{
  "num_hidden_layers": 17,
  "head_dim": 32,
  "norm_eps": 1e-05,
  "rope_theta": 7360.0,
  "rope_fraction": 1.0,
  "init_std_up": 0.0405,
  "max_seq_len": 1024,
  "max_steps": 2107
}
Each number is 500 + 40 x the weight over the matrix's rms, rounded and kept within 0 to 999. Layers, rows and columns count from 0. Numbers have three digits each.

# layer 10 attention key, 384x384, rms 0.0663, rows 291-307, columns 0-191
482497487511465422485480529448576556499505520502516483535501546562453492488481546562487548508533513502552524492467528482488488519522538537508559515541553445488540556385509513471525459535482468443525459574512546428457521476556569451516488495586589514516515561504460532504483458497463513516515467522480443459528512447444499462450577482492507452484515491497503477477532493489517550525486541473498451556595466456528473479484414491507541462482478488457429400482522465466533516448525549485499471531518537456461480522440544468577438579529486471550537481516514519499487520564482572542
523558509506404529550539490509482500513508587490531470495474485545544508473448473518503457468520509487559536489496554474467404476473563478513513508594547525521527610497489490492475458537505479502496440479446534409506519470488541455517514591464449443502522458467463574514467554493511531528538525533517480535444524462488467523516511473555558519506434508484495520505493514524516515514533527468541484563559553457524474527487540465530517524528543420511529470499538518578421504533461479446529481486511506467443504574471523463502458548442498494495556497475522606473495486513502500467
610518456497505538500491482528510460581516458473503471525550507519540430455476545432515454496474555528558450429501509498510494463469571449528508534453551451523423515524523524516497475502439412495487541430537470631471445533503519446405527508508441519490457424479549487551504549497507522396488526502527519526458511531461484563512447470476532455525554472449432477493506491474437483498516493513529537464445510474489504496497492544476422489497550458493532551568496522476482492522382433546519467419503549461472647505490481522506494428567502501551497494503501424456556471475554414450
590508464480519544497497503493477463565516512476562459447501519461495445472540569443463479517469534463629431429518500544632516505513529447576482506494526516501469520464558493530539446575484428420525519454471475487518465490490507509426558545503418466446539443471564477555486500548515533444475458496521488523441507560518468522531499463531506507445525502426448474436549473505523495507549475482523526502511459474489489483504541590512549454438546491520555532503428495523480457557479445530539490472426507434529504515495502467478527513553497515473477457511535516423559501503505444484
548521493516508528522531533525536454480477446523492451513508491460508452487525515467527450515450505502492455460470551511451511521460469470487488548472491461491471491544539471467497563505477478507541524444496532510494515508482444585446546501510466535505459516485562461502497518454524532475542495490555473491477487513521556461475488524504498501530552499524496509502474491578504442464523534570500536495464499537514513507512526524445497506518468531567530559533468467443488497472477435493485491473472401436517594495459484505519524469494537500496520478460491421503516464476503465502
535582502517517514498447452523504486540553461442537478447472496464582406533421522437580472495478566531473479455484515462530560502494446547567497450405531450500443528509475452540459545494460407467540509397463522547521444540542501542391510482495460530551538515423591498454486565491557502473529455477555542523467492490497455490533481502518508454538576468467488481498486506529450522429553486576518469531496532475467547523418519511456485525507447407527522524515457515495469473497490478490482439468528485457525513511512483515503518413504513529500458489510442383435467493495549513461
509485443499506510511430492569603457479486478474515485488506514502499493481527523460540506533464505522516525519463538483468517492540490494494493524450509496480528486579533457496510512498500528544544492497481504489547498543482496525467502410510519589541525552460522485502529495479510542518511477477548433480482507476492510487525511512470487462524563543504503504505508471533512430439551462553473478504407503492447493535496479469432501480497445540543519456518488536456464507442498512456528434436487559501508563494497530500491533506492494480474512488498415451521598451485455477465
480517500504503483516587458526435563502483529508543543530525486517500527503495482567475518515575508504505542476495487525582496441454481561473533568568522465487531506470519569484472467489505504514501491478498517478454515466446485492536534501532501447513486461485528455522480534512489440426478536502485485513481518512490480519487557516492520548495421497525482550499515509541540486467467525509492467550496478511506467506507522462515479491456510510501492495497553468561514468574449460506464513494500485462485468454515450443530463540509500485483522492507489540481468528496556502544
597577454479581529464490458550498442544558500479536454510498538479574457496432501458466455506457516483544529407508547450567542504558525536472436489480533434549432457528496471532455540511446451456438520448480459566510435540548491582406493516551472548549469473478570388455537548472500463505551524566551549554424474563504490443504537505467560493474551457500474455534517470486431531463490548549497487510454554462435438480415457506524493522496515444496500513479486508520515499473484514508496470490492489429473558491455496513454496416534498545507389487512464363492420502477490471505
530494512544487467564513497568469516442429551524562511536514512511515491425491461493485561533500527483486589472526553536529506466493549537457494550564497466476483512450541527574473480474542522529533550447488529489540472434508497461511505537552505454522530443502530483545447510484536531411515497480432443516505521557497457417492497529533549561466476494495521493441438480558510524516484538508516531486477518506479491554522552456534430550498548496571515530483518528536553497530456498515496504501512559552482440495514425525532528489440520497474444585468464519468496507457511503527
473496544463547486462470500510502472538514539477492422510484521475488411486466535430549524455479505501535481477479519467532496516561438544548505521482458497543488466492455416518531457513489461507538511502488450469500501469517519568563558528536507521525492439583520472505461499491528458512559503476486506585470486544535440489492503557520465483451552514446483485512515416467426566432469434537470462492466432531495540463396521616481481517492522453600505455516502511497498449458529565523532471524501507473506531498435517518472512546548530492464485472502482471461455482536467496488
502459503517465442470549469525513523398465550432487498434465413483486545424526403553464485483541507501405495517557531482504466431500589476430508467539508420537460519469484534471517518401583500549450484505471516521523569521427502444518453438515489458524507599460492522458591407481502562470510483525461453466465522531413505498580420490528432507564406420561572450497470551568591458476447480516422478531504609502452435498560534487532482462498481533455516588536448535544500538522516481463471483465494547542556423490597505500529387547453485466494522574519535503554595483494515470538
500490522533482510549545454542451509526463536517550536452513515504434578523492466520503535554538549507483474490489481525500531449444523486536555524477539474477489454442520570491500550456546480483493481524501529471475495495456493506556509496484528450499494475499482525500483512504535496462479521495458478551493483472560530489490489491541540534512507501493483525488453523508550501507450516531524479492527533548472487510505496515506487510455508480527508404493524439542501491512477499440496456481539495514524489516554466533503451508496475424443461506496474526462499521488478524530
495465503498469514536499484524461535456405485553553510440448528531410516509506476442498547573495524489512520463529456488511549494472622468507552558502470446453543478439527520501524525538569539491539521522506494490498441448517510461522532466474506517490474488556465474481501504532530523495464507522520499464500494429517555467500535497517506544471477478555444522547433547607512493530499499550518516495547539505498544548515492472495491563499469515559538486497460462562525479456480521489459450460569467529513520480480518488503524560481496482497505527517502541481497531518452496504
464483489417599544502469513492501412546471481525503466514523496528458443550474472439555484483376471507534475413491490471548520537589470533604484483452506525555456447478511531560481415547514479400508532400544493435462472505522436579501542452492401545448486518570552458557536502450528467474503462466530423424552492557515505527448467546451496512541588536540464539536552462486437424557492519551502584531536456444505543533472533594484552579495398499409538537565449542474488471548517440528468518444516408460461579544472538519516511520547521540471551450448486445517459508448477463518
491473538538507413511490466503505540461545503519522478523558516503506454513487528501468494415466560475518520467485541466501536519575470557546473471558502514453499482544505504489521462525492505547500469515490530471489531527515477514464498502492511468547534514493514508486484524473484484488557479482490478531496520526470488518531499527495467438486515519467521539469483463484493512520478523471475500527481457505489500502476517556506501455508561506517458497447450525457508473494494560548546494540500498521481562531492499513502486463511467532464513490481432502519489522533477426503
430518406506455499455529482419527574503448481524492484531531509488550560478485445597453497512546537533468564557480442474466469529454500505445473526458468463489511506472457489485501552478511499595487388545545564602497599555510444453478505576545524507486536490490519557551503509550454527556455486540497522497505465440477544530515479501516526535524494477509551539484479522497519425503519619485498509484495481420487552508419465426506546499523486502473498517526544470498561492465476490524527528432450490531445480509519493463480487573461492538540492554487534500566513460534565504504
# layer 10 attention query, 384x384, rms 0.0675, rows 292-308, columns 0-191
488447498485460405457489532482465442503537522483453535487489497463422507561480501515495546431485482495514469435555462499488495503520556478493537466471488511414514502524519549533507484489504473491517507460530527526489480469501501437480524515520559503471468572500524507499492484491533444512537570494535554427544448518452527442539518547480447518489457491454530502530572529451459563441504468505541469446507480509488537489476501513449481516538496530479506524445477479488443487516563484526501469493428461477434534472527486484543520545496459487468459490452513449517529475508530494515
564546491594510447511460534486527467523512448516459497499542517478468471513491536513526515465473515471476533546508468457504515423519522524521484445485530533456490500577533486474512508514451462492497433551499483508516485483572501549407533494511544485517512498447567420471437468517515497437517434509483522520412478540530478512538508515536539517553504475493496486441545483548511476491604501518458517612509486457525506450440548514532506531485464492498542552437482515537439500542534452494541474500535502538394507466536500481475544533475467536456462528524501461512502501543418523446
444478472515489440442452483485512439492539513508536535433493507471451484511461481493516471483502497427454494466506488481442533527494545511466457564502451481441468515514453532519493521474476470466530520457478517458519495542522495484521475499511508503467539551497499513501470498499471471507529509558475523526498483508479509515530482458542494491556485465398529527477510492492419440517506486580500531488555486520502533524485510508501442456482468479509465516502534567532431496509555476470582493491510550470486470489551480497510520533481476534426396503518460445525517476513441434486
474506501559469470548477483450509439474504524513498549507536437446534450500523502542514485475461485512491480525509509482524535456510510530469507481424489532453462522582520523486474491524470496498490445484505433553489461498523549567466572441538541529511484513505493428492490506453526465490537462452463504481421477517508480532434504537542479540521495504456499475442509468567456499528516525484480507571499456374508488413465523512512479455492514455467513509486481538490487521506495479519530511458545532466407536508481500484480499556489497502454477502504498512531502508522443483420
504523492545466466471461523436471486580512462489546506496560497509532455534514508491535507480425501519498532482527454462520483531514514516485573498448493543495442561502428507548465513429484484515509505493500439498507483528489460511490512467554543431455474540523518493503456550472504487501521552504465471513451537468498471543517507460530493575501510506526542533479524467527446546475469520516496501479501511505567519464527431538513459497507513490563496530472523526512496482518557448492452496442487545509449579485598533504548493473520471548481468503482524514484540501488441505499
535476567513515494492517481467468524509491509503530482508500483521526492557499574533508504500512550521484487527469532454494499513435477532529529523484504518495492513539500537514477461505538488536510473511565454496515516474497498465407476495448476525482519494481544506517446481466509422526545466521473517498502556561518483577493474497558508514508478495500477484475542439563488490460487480510455478536534486447487552477490493484527511473512486508461530532496506541531462467407527418510483539505521480446467518497529491478514552454540538554488436553518508524553512509499401477486
491518458507556493511435500521519490459488498475493503501493536574437540498526492491503491430546484515511534550520511530500502492513485520521504488541483495579558531438490450497437545512529520493544461493434551528544547503470455488560455464521548470512442491486432495489543481541552523531490558477575521458538459500535525454526524472463516412482499519495500479490430554414533472512479525442488531451518504556448442523496481489512560523473539492518504425464438483508571562527441557526474475495403528545463468488466490527474428500520487478513499544481518465518507453443504580519
504531517497430465486488550483511438538511521523511497472499495528506539473527523476489513511446527541505488450529482473490466550501519495493534510499475470444480592436450443512523467474464463505512519531578441495503464473593515494501497512583516478462456544549515509484521519499497514516548549489465478546475546489496472448498523526526477492502450478509587446473503515468492521472546445463533525477441490469512519528452456567518429500486547470505531489506443502493503496461509404508476517541554479489448491470601478539501550533515455533475476548488567488485539469508506529480
461478480522485514513473501535517515424471485477449538485480472484481505473455492551430503529525491528516508462492503537508510485547532473550556468499492473513549491471571489452545480522586516486519509509484521517537538527477506479546483529469435538521508512526513490494534480490513441466460480519503504526515458461499530473476504463493531489455522474522459515511477531513493447489519436530437492422455499593478457502538543533503539514508564473510589534471485511483503486443484544501462512508465525516532486512449543529472445513488515506509516456474556529492495444468569530541
488547511507545492447480577501526479579489506429557498546486545562456552507473502462490499484506499531438499488512469522478476544498527445488507558517477495472454515462458484503534523462467494551476514466456438487463495547570478498501478449524492553451513470553475535459468534516491513552581542514467530503502524432509537447484549496527431539559559509514545509484437512512473502511513530461498496496414529517511503495458455530462460500492571525465509490481517493460519434478469467478470546526489505493538472474504522463493517509579491526517476477473523455537494505530527416530
499486551477497434523480489487495547453490523494470525554518455485506461521514518507487533519474505469541491501442507436522459431539513569455538469471496469505509486490528501556479500517460467468534530511470493575537515486510504560469486475479515527544524545468524543476547500530482464505503501502470482520530433501462453529488496512535554452469486492514481486517531534545497521534479538464453472542530509494512543467492515522492502517533526503528521478560531499530465552434455516489578475468507480500477514510481514502499468523450554437521465497464480480461485473499506478471
550427523535525491487507482520509498459515445424450535545477496452532427505502471554488473466533456520487472524507465493500533486503504508556506519466556513550544415526555442512527521580519514471505479462469511521521523519468440493467477459446488506478475541477514438503523463465465515505429493457537474510522495418493515503489482487467485462520574510493507579537509591489522500488534554485438550521488503540468544498498518530517572539505517418494504475469529467487495547527369539536536461499459448523467485595422488438491473501415501450502524493522472546560457524492604485567
571439432440543482505523500512500486471507419416462563547535508545546486493552546609482478506575511598536495464459501501441479418485522458514555545449545494503542491518527503444537504547527482537522461454433529534496521514444477464497503506433455474401496532498527492534485478506460488472434420477589434497522426465451540481502524489503505409513543543581414593553486497510531467498538522500490504476494478521462529570484509546507503527504421477409469484500515453505444545496445546482493486512523411509511457585409489402518475416435495484508492481511481547536491519474579436528
467559574553473575512570513504490523500480536516529481499498507528511579425477501491482495520492475563480501486519522559488547548419486472416543526541516493531459544430464495471522540485544531557429446488521483459521477516450543473569435532548508481458478473552518510514509490474492519493503517466532520514482488538533611449521556523493523545530485409524542432490462471528569473508478484529550512478535545526466484533508542463507473455474447484496510519525506529484467417495491443558481488523500509480495420499521513554514462515508510529515535573582541531493499498480539551509
548521463508543536480476549481513487542486451450560475494517507541494434548533457478489471516516538519488510507467514545495484496460465387507495499514467507489486506508414478454479484554464487472542492499476464520506476543460489514523458527545511457442493485507515520529440556477481540488489528490491535442502574528532497456489510549486518544570568538505492505473446432498421526446474463516493477493468502568471446503489451470478525465519477555532485542480521512539498484530531428488497490449511482490515529431526537480553507520565492457547487450503482471506516501521498511499
507502486525513463523465515461410474558518461586487511484538511481514471529493468492515466409483500443527513572541490508518478509499496493556446534456499489481492482503472507540498498503483518510527497547568498534539481438453458528464519527452558486540438487460530490512496483484519448543526515460520505437482498521489518545449443535501502502477447489525555476441479524521479489524437489495465499512568499458515539467515480475516520488419530486454431496559424504495511536549497508477501493562508539470471573533524442496461505426554465472527504530499500476482515528500448496438
434462424487503513499459467504521425515496539501549462569464527524611482455465522473567441515441475502516500629506447474516507507526500450587473462479493538537480388485490495463504523486467555516523503453514511531446560532439505456467472486600607542503433454536504523468499519435507413491487510480455489523444455506488474544482471549453491509502485490545463482534447469550485555475468515575413439494506513469540500486453526495453496479509536503548536426522484404468508558521568569471498451452490478450528558478442608520444532531544586477511479449550470500497486459471466530509